{"d_model": 96, "qk_norm": true, "lr_head": 0.0077, "decay_fraction": 0.559}
Each number is 128 + 24 x the weight over its row's rms, rounded and kept within 0 to 255. Layers, rows and columns count from 0. Numbers have three digits each. The size before them is the row's rms in percent of the matrix's.

# q: layer 11 attention query, 96x96, rms 0.113, rows 0-15,32-47,64-79, columns 0-95
# k: layer 11 attention key, 32x96, rms 0.102, rows 0-15, columns 0-95
q0 095:131133131136162152118133169082143120129151173138117148123127143145137127125114162111131140133106126126155118115109096124143168063112136129104162146148073119109169157151067123115121092121098102130123175139162154117134148142124142124109138124170118116141134141156147156171161088142166096092
q32 077:068143120182114169089133112112156106127157143119121136094104150115127164142122130141165157118105136104119121139139112119105119082079156127100185141119133122092096120132121158121080113144149129133151150113131095146171094154099162075103156136104104141125153141156133119143148130126112108126
q64 083:117123136157141147118155134136141132120124131117135145125099169099132145143089127162154162113107169090116136128091116105145130126131132128081192153085152106132158143140107182117135113142106154143105124124149133136192148118073161067155127145130129128107138174110150117114162125141148100137
k0 084:128130096140108134128111129149112099091132177078117135157147172144138151129118113131149119136153155117103147111123059133107125135153158171106135132116112118089157121105114148158100145161144134205108114130150152098161127125096155141145140104112136135134090144124161156088140134085109141139
q1 101:110164139120154137126115149110141137099098168097099149107089193154138118147124121110155119104114126142105147126127124130109144105138129163169137121120117180141130138119132120133108178114115104108146124153110189133099061099124123135164128118135070100108163154139139111138130110078119122098
q33 085:099124130140106090164101081144151112108098123136128147040140136134101110098180141142130119127082099142123136100158112107120127128126153101134131128117108108125142121115138155146099151160085138135146134145141149151144146150068134087137128141172106097115085114143153138103108136158115117095
q65 079:099161096154154108103163135145145128109114154117143156119100171130146117145125156114128148106053132151124163118100111160107159171158110146117134109120124137132137090108134126081166132149124169146154137180155128152145103178119158133134115096125126105146117107169140168123153160118139132131
k1 103:106145122141119143161154130118167119127126173102144143133133163127151159116114141153150119164144181119102116125122093132123144100091151135097171152144109092112162151142086160132100112137128110186112125131177141119177104127086157097117135145136116135112128178151148177112151098112132131137
q2 093:092115129117081103136156122161135122120165093124113115139183105097107138103159103122114094114140136136117140129128152097130107152143100168108117120094145097150088089109145139128124128126164140124109082126112083124164114144135089109104176093098141149140145118120087136113126180134088157149
q34 086:207115127093156118117122176129097129128112092131165112140130115137165102133111120141092095133123157165108130159130164094150113161184110154154094106147137125151139151093122115099167123117140136116117152137097129125084124121164096182134150121114153135098125112121131129173141141136140141134
q66 089:124090152128142131125076161125110123106122143140124119142178112151107153111169151101113110126140101163154115121178145127149130146102125090155105137161148128107140119136154064153111150131125094102140085094107129121108151100150075183115154121099148154144116096151105095129094143124127127120
k2 085:142156145116142113149152106124134142197116097178139116117134106114124161147153110142103136120146092131136129154129157144102126162095092116161098109151108157170119118098181110107170119097083144082122154155120127108104143100171086159139116140147115122099129096146114116133110126128164145134
q3 100:091114118202131141132115131108125106090175126143115104115128116126104117165150141100125140133112118127111140098091129133135162081153171134099121132123118078118137114130107151123117109160136140143159179094152124120152156170101156115074127091124143116182135095163138126117137157147121115108
q35 092:105133134175115178096138129106147160135121100101141112148141190122157145161115120136130101103116183098142154145107110136121111093089145130114190118115106130119100120155139152114100120124129128133142168124133122116108114155104159082074160081098104140124168148141129125153155116137146124131
q67 074:106090138172132141133152111127101071118122151122119136115113136084117161124107096118114164119143151089134108139112132099116118138130148133110175170111121129081135126174098168175109109141123137141132109120142169145170163103100135117146151141145119100104104185112156119117134096077135115114
k3 075:167072079154121125130113142152069121132122114100117135162145119139137105142100175130185145172144110102136108138121157121107091149150128150110087125156159108116117143098148104164106113126167115157110104150111143106138120110146150144136132140081141131128121102120125090127123140172100124173
q4 173:118174121147110131123119116134126125130084155096153132078128162178118126121089093107164123098158120144097168144175151128102113101136133131132147105119147163106145113099144118158141135104089167108128130126147147178147150087113139120141129178155090085111109107104159124120115090130133121146
q36 199:145154137113151139128157130147136115139134134184173156094114068103095154120143123092123141140152108119139081112155105130118102147108075089157136129112134140161136117116119123105130150133086148102098140110095144132146158113106120118151155116179141135117067131118145132085129088122152099105
q68 209:133154163097148144106158110128140140120151126173159159103110132104116176128131126122102171113145097098144101131119121111154129143115082082167119109106149155139117119088123119059168145134097147070118126130113094089167125126128088103158120137136128121140130139125118079135129122155146131105
k4 082:060152127120161134126150116126182118157098144112126126118102162098150105108138143108115093145109152146130150116111101104165131158102129154150154133179147122104151165196094127102103137099137135140124138097165137164129130139096146091114108110131137132131147136151134121136131089113182127103
q5 099:171118150128116117142123117172083149110127129133147135121157099134139107099116143145123116137178130135119145155121162153109073164139137103144078117096146162170077102116173107157131154120127119115115100108089115136113137080132138137112143132106110131144117093110093110103122179135118174157
q37 070:174100159100163090152116114145122154132092111158132139141153102132134112125127119146113140122155118167102146117117131147157131136161099144138079108110118123171119130105151130137178117079107138127102138150113166144094152089160086179134103120124155128100098075080107132108109131141137126140
q69 077:123117141111133120142140127135139152113143130117140124117148110167127110109185140090134141108151103153137131130157134155116109137169098116171063087128163164140094101120156075135136125108110139103155133110100122135095101106196109149112137106117117158160136060132116137142091125104129139136
k5 088:136127149100149152135138124114129135144151078187103138124119071127111119140138127081129138104113092119137095166142181131131140105131084109135108126111155130154123149112153099091190138114127122074144105145105077102089159131134090123159107150146114134131145131143111093159116119152124138131
q6 116:139148141144136115098120114124114155107114130150149139096132122131124154132131183133100139165117113128101141118090123148087114139140136165133110093119114157118138070117141135141112130134141093096129111064120073117184140146144170089069116135158134129170123127149072110097115149132120133133
q38 087:102134113116127130127084113135186173124121104172142152084126089114094118124135105124100147151148134184153130126098115132101074144101103107122120120116091106152124100078140131146149119128106166129157137109156159136132163144142111110113122118113160123131090134125111137066148116164143125095
q70 085:092139143106124145140130100128145119111111113129162102102130139156096103127171153125120168156151106102140146105123114095093074138125131131119139103108154101104127120131136128151138110139119190112185114087145151154144105144159097084123130156146110163132189111157151118117123107114139078098
k6 077:126103082148127137041118155118155128116155128143115135110117115149162096111147119120162154149073101153141113110130158141154133110135162149107093147178125115155125147165114086124126129126123123136134139154063128117148130146085126115116099137130127164153139104154103093143166103145115113128
q7 101:186125136102113134136127101157110138133135132107146096176114092138135138120127104156124118115136114118111129156169163152160106181126114087154096137137116135165099131133155127150141146158110110137116099099126133102056139093161113136155134125111122137080107116073111154140097167155135155131
q39 075:162106136114146088143152116129096130130134118109146113155135122163140128105130148159102108123141099167149118131133118100122111163160141144130076138168131147133117129119138095148140154123117144120109104105133099092053157059153087184156097121120147119107125110101120140178135162127120136115
q71 100:155142108118143106139130110113125148153135147153124113151180110169160121120168137137160116115160126173122108092149147162124123098133090147145077133183137144161096113103141103145114171111140105116144111140113103154066084115174117142132138133097118153144116123109083137142109122131147158156
k7 087:123123182118138136103135078114108146135116109172130149124118085137097091192154096084113132133121111131152118161143164128117143139137087119148136097110143151173116118115171100123170122104079142060152108116113132123106168103145113124147136085112124140132138117125143113150112151125121116125
q8 121:115109133156119145137119149147112113126171095131135115144179094148147094127134135139128087146117151103152141148105136061111109132085165153121129111099151160126097101122110115161107118122114110098122113101130090152135133132086133094097138121124138139181153135156075126097133180133107141171
q40 097:130124140114161163106152161145130099128103108167142166096113085118146117140183124111107130142146086134141146103158109091160064103114119132104116115115133140164097142120120126064176112137112118110166154167120174126090166109104098149145138114121126120149133110162135127113128121109134123121
q72 085:134098163115096132112134107119136139118144115126126112135111100076138163147108129133143154138100080135151118115133159079099121140170135096100088117091133175127111095123145095109157109153088179101167132095129164094139134128153110127116114151119150113134139105156115076134160153140129104168
k8 084:143130129123131142141111114189096131126117129143126099172130132099137152113095151151108145193116104148107108118116198101149083133181144124129126140170143132150090127119132137140103138111195136092106127102088102125120144120161096128131130145107124110147122120126097122138120140191133132134
q9 098:094147109132141158106112152087177088119153120142120128148109151112107147123130104091133147123116137123142121115128073111150170095089137155123167137156113078118155134150097136114137131135090159143175145152142132132132137151121154137125120088134132123122156139169190133147117104096144064122
q41 076:089133133147103159122150124099158096147158119102122118124093187082127124130127094139150102077139162098147136135124082146114122122122155122080185178148134092124123117164127139124072125141132110150151138102123124118117086124101158116129126105110094146124168148149158139148123123094114133131
q73 092:153129132148129144125141130126155103149136140112110115111100145093130140148111099139149122151143185091132117142118092139114181102117158122082184189136079121136119144130119156099123114160133102156117123112141118129173156128072166118101133137135098067087147151121138131143140134136125103147
k9 083:132098144145110107159141159114143151117112156076162115151158179120123153121109129127137108156144132117124141108122076112131138126100178153116149140149119143083141135131126149179108111157157130146130121114177136143148094122094185146104127134136193117147134155088131174108142113102139132134
q10 093:150107143117144098125175164140048153133157121120113133119145095159140137108098158127128111156151146120118152148144163157129088135124117111162083100093172130143137136138164133169125126127113120122095130117089135140108116064156099112129138120128121141100105133117089131158115139184150135121
q42 081:148084131115142086138138118128080177139126134146108123131138103180135193109116170129116106163110140163107114100111152134154137125143092125136074073138099140176141130119156104172145133098120102111072112110109117153140132119123113135115114113121120121137100101110096122106126134159155144125
q74 098:110159100128123135131110142130130165103171142119111116143115121160116148117121186076113113105098111110133127119141147127146092165194107164148069107141125137160134094134130085155169130113117105099143140122097070102094113129126104113131103113141159170140147110136126135139113130167110150119
k10 076:104144126108116124144131126098150122095135095143109107106133089129133106180166125129138100087109103124112106139137136152148125109127058138176103117113091145149102109097140117086164125111115122084126065121102102129094131147146073131134155121129094129098114139140112132132110085134155158106
q11 108:135142144114144118131096126150139138136151091191118151063146101137118151129142131103140144121137101115148103146119154138123114125113120131127139107100152149155122068115124105088136145117140128079109131135072127081160147122098117128140117115130110148155134155153081089062103165147111153138
q43 092:169095193133167148131136151161146137123131115143155132104158101165116164156118126122109167144164115123128115140154176132136138100075106106169123113148127152141123116116118141101125152112139117109111154135094129106163136149151077109144112102166165133157112139137093105102126147157146089098
q75 083:129151164082149126119123149119106096131132121151144130107126108175123131134139132165139134123109120143109127136095153092115098151141095108173121096108173169109129099105126097125137090127125156066139144127082103094145136110171122092125134139102118111189175085094130120132119138155143125137
k11 077:116117146172165163067115101173109144109100113182100124136107098145126090164110141098118149136111119107180107121086177092117116139154131112121144144086126096124122115137132149121116143118133144138150136119094097113100156132147101123186107157130098132151135124130095106124111142119096106112
q12 119:135098118166120136174111147134118102142137083113159077134142117181132101125141134142156142139158143147106151108146116089120131122090182118117091127094139116117134147125133148191135109165156119142146183111165110146126128129144149120117124148077127156171110112093146134099149132093124103131
q44 090:143083170130157155134120118119119119153118116116159138156111134145138132143142132142137109152113166082093111131158111105145158084079162152113145159109128092135088130153165164140113129139126101138107194119102143121098149188109166129113134143113123147130103176096141105120128143101116100116
q76 114:177082133154129129137127138097138088148119146077158102134120126150159112134106148082176099155120123143136152100125125107090176131126145152105114135139095139077114103130138157156142120152093109150121154120142129084109139139118177151161084146159134115099122133094164107134127128090125139128
k12 085:145120108123146143104138180114124149132125145084098107165164122175109074117101179113097098127096122071119122146092104097149126146101120125108146128143137117089092109130106138146107130191137177134114113088145135143150103107124149111108131164119175110124103131118128130123106136123137110112
q13 099:113116108120158126121101115127133094118143109128133138137109126114128126132133120119099106087078110105122084118120089164150101079182175134132116156157123130068133156136111108113150122153139154124155137078147103138147129136157117124132078083097140114128137136121190160145111114092135099155
q45 069:152103166117121148110118126131131145146119093111133156149122126099135142127127125143142110154132194111167127133119067174114133115160159141103177190126113106124116126153167135129154121176165112151147126125101141134132089173116155135098134122114131124114144180151144093145166137150105102146
q77 107:167126132108148137122155136117132103122127142154130169147097107108140120135145069137125098159191147100112103138149060127124162128148142118078131171132119101109121143129125159125148131138114153169120139148132161129108158115117141172153093136166130121075118148113160166135130120092125111095
k13 073:153131162120161144138148151133124116135154149110137109173154149133126066118111107117122093125073131086167126114138120120129139099106179099152158179088105095110107137119087142111115095113127132159133153107131161124115165117083150111110120104145130119149108091114104114122130191121126135139
q14 093:144126146079155154093117156107163159134140135129102157131109162128126158155148102124139150151109148146138121142137085168138143110114126142102193158185112115116125162147078158121131123177128152140145133127120166118112156148133117153133098109123130117104145170140161128159122079113135093097
q46 082:110113124112085171103142142119135135171150133104120147161154154117161123146148121140147081138132178146160129109127079141091132124156192139115173156168135134121117111173124126140098107177146113116133086121137170154145132144126132125109117119098098146116161135162132098113144145102129164140
q78 094:132151132116097171137149150137123133141129099130119176161146156092133133132090135131122129145125152107144131144087083136144124125105158162101186186143138122167137119173091165137129142177145136108120069139144144131146149137095108125126135145102132116135155188163118117107143160149111138132
k14 076:130112109129139149118114096122080131094135147095147098162092144137142100084138140132119113112145154111155158131126170142060108133140120076138121117115125163103121126127114134096123127137083106133122149091166135150170125110167164100114192158127143097124146110110152114146147134144119170119
q15 089:119146151154129143094133107164100144101124129135161136099142103143144157092120163154112129133133097093175127155121141105134072136161151127170120093109165129163126106097140106135135162099130116097109130118090130125121144112101092121147141129136096139142085142136072091103082151164100147125
q47 095:135143162145144108135146124146108146147123129145147116096147126151123154120133130101128119112132089127115108131151155131165164110129094137172091095098202123143138136093178107101119147124093092120116101137092061155139146125140081142162139118183149140139102113129116092141111136156151139134
q79 107:085132158125130145099125090149130181129123136151165118137169114135146157116120124107143138141113108121156118125119156120173144151164109116191110106110203136143091112123140106113145117111099117092120100118086093142125113119126090122116147130137134147150120122165103099139099156191147134145
k15 108:124140157127128138124138098148140156130124099164116148112118083109136134114113150088101160106120133131166101131150148121118106101149080147188120120137156135152077117120167093083155152108116110097127094130077132119122178114112095109159153121165133148140130141162094098121097109134137160143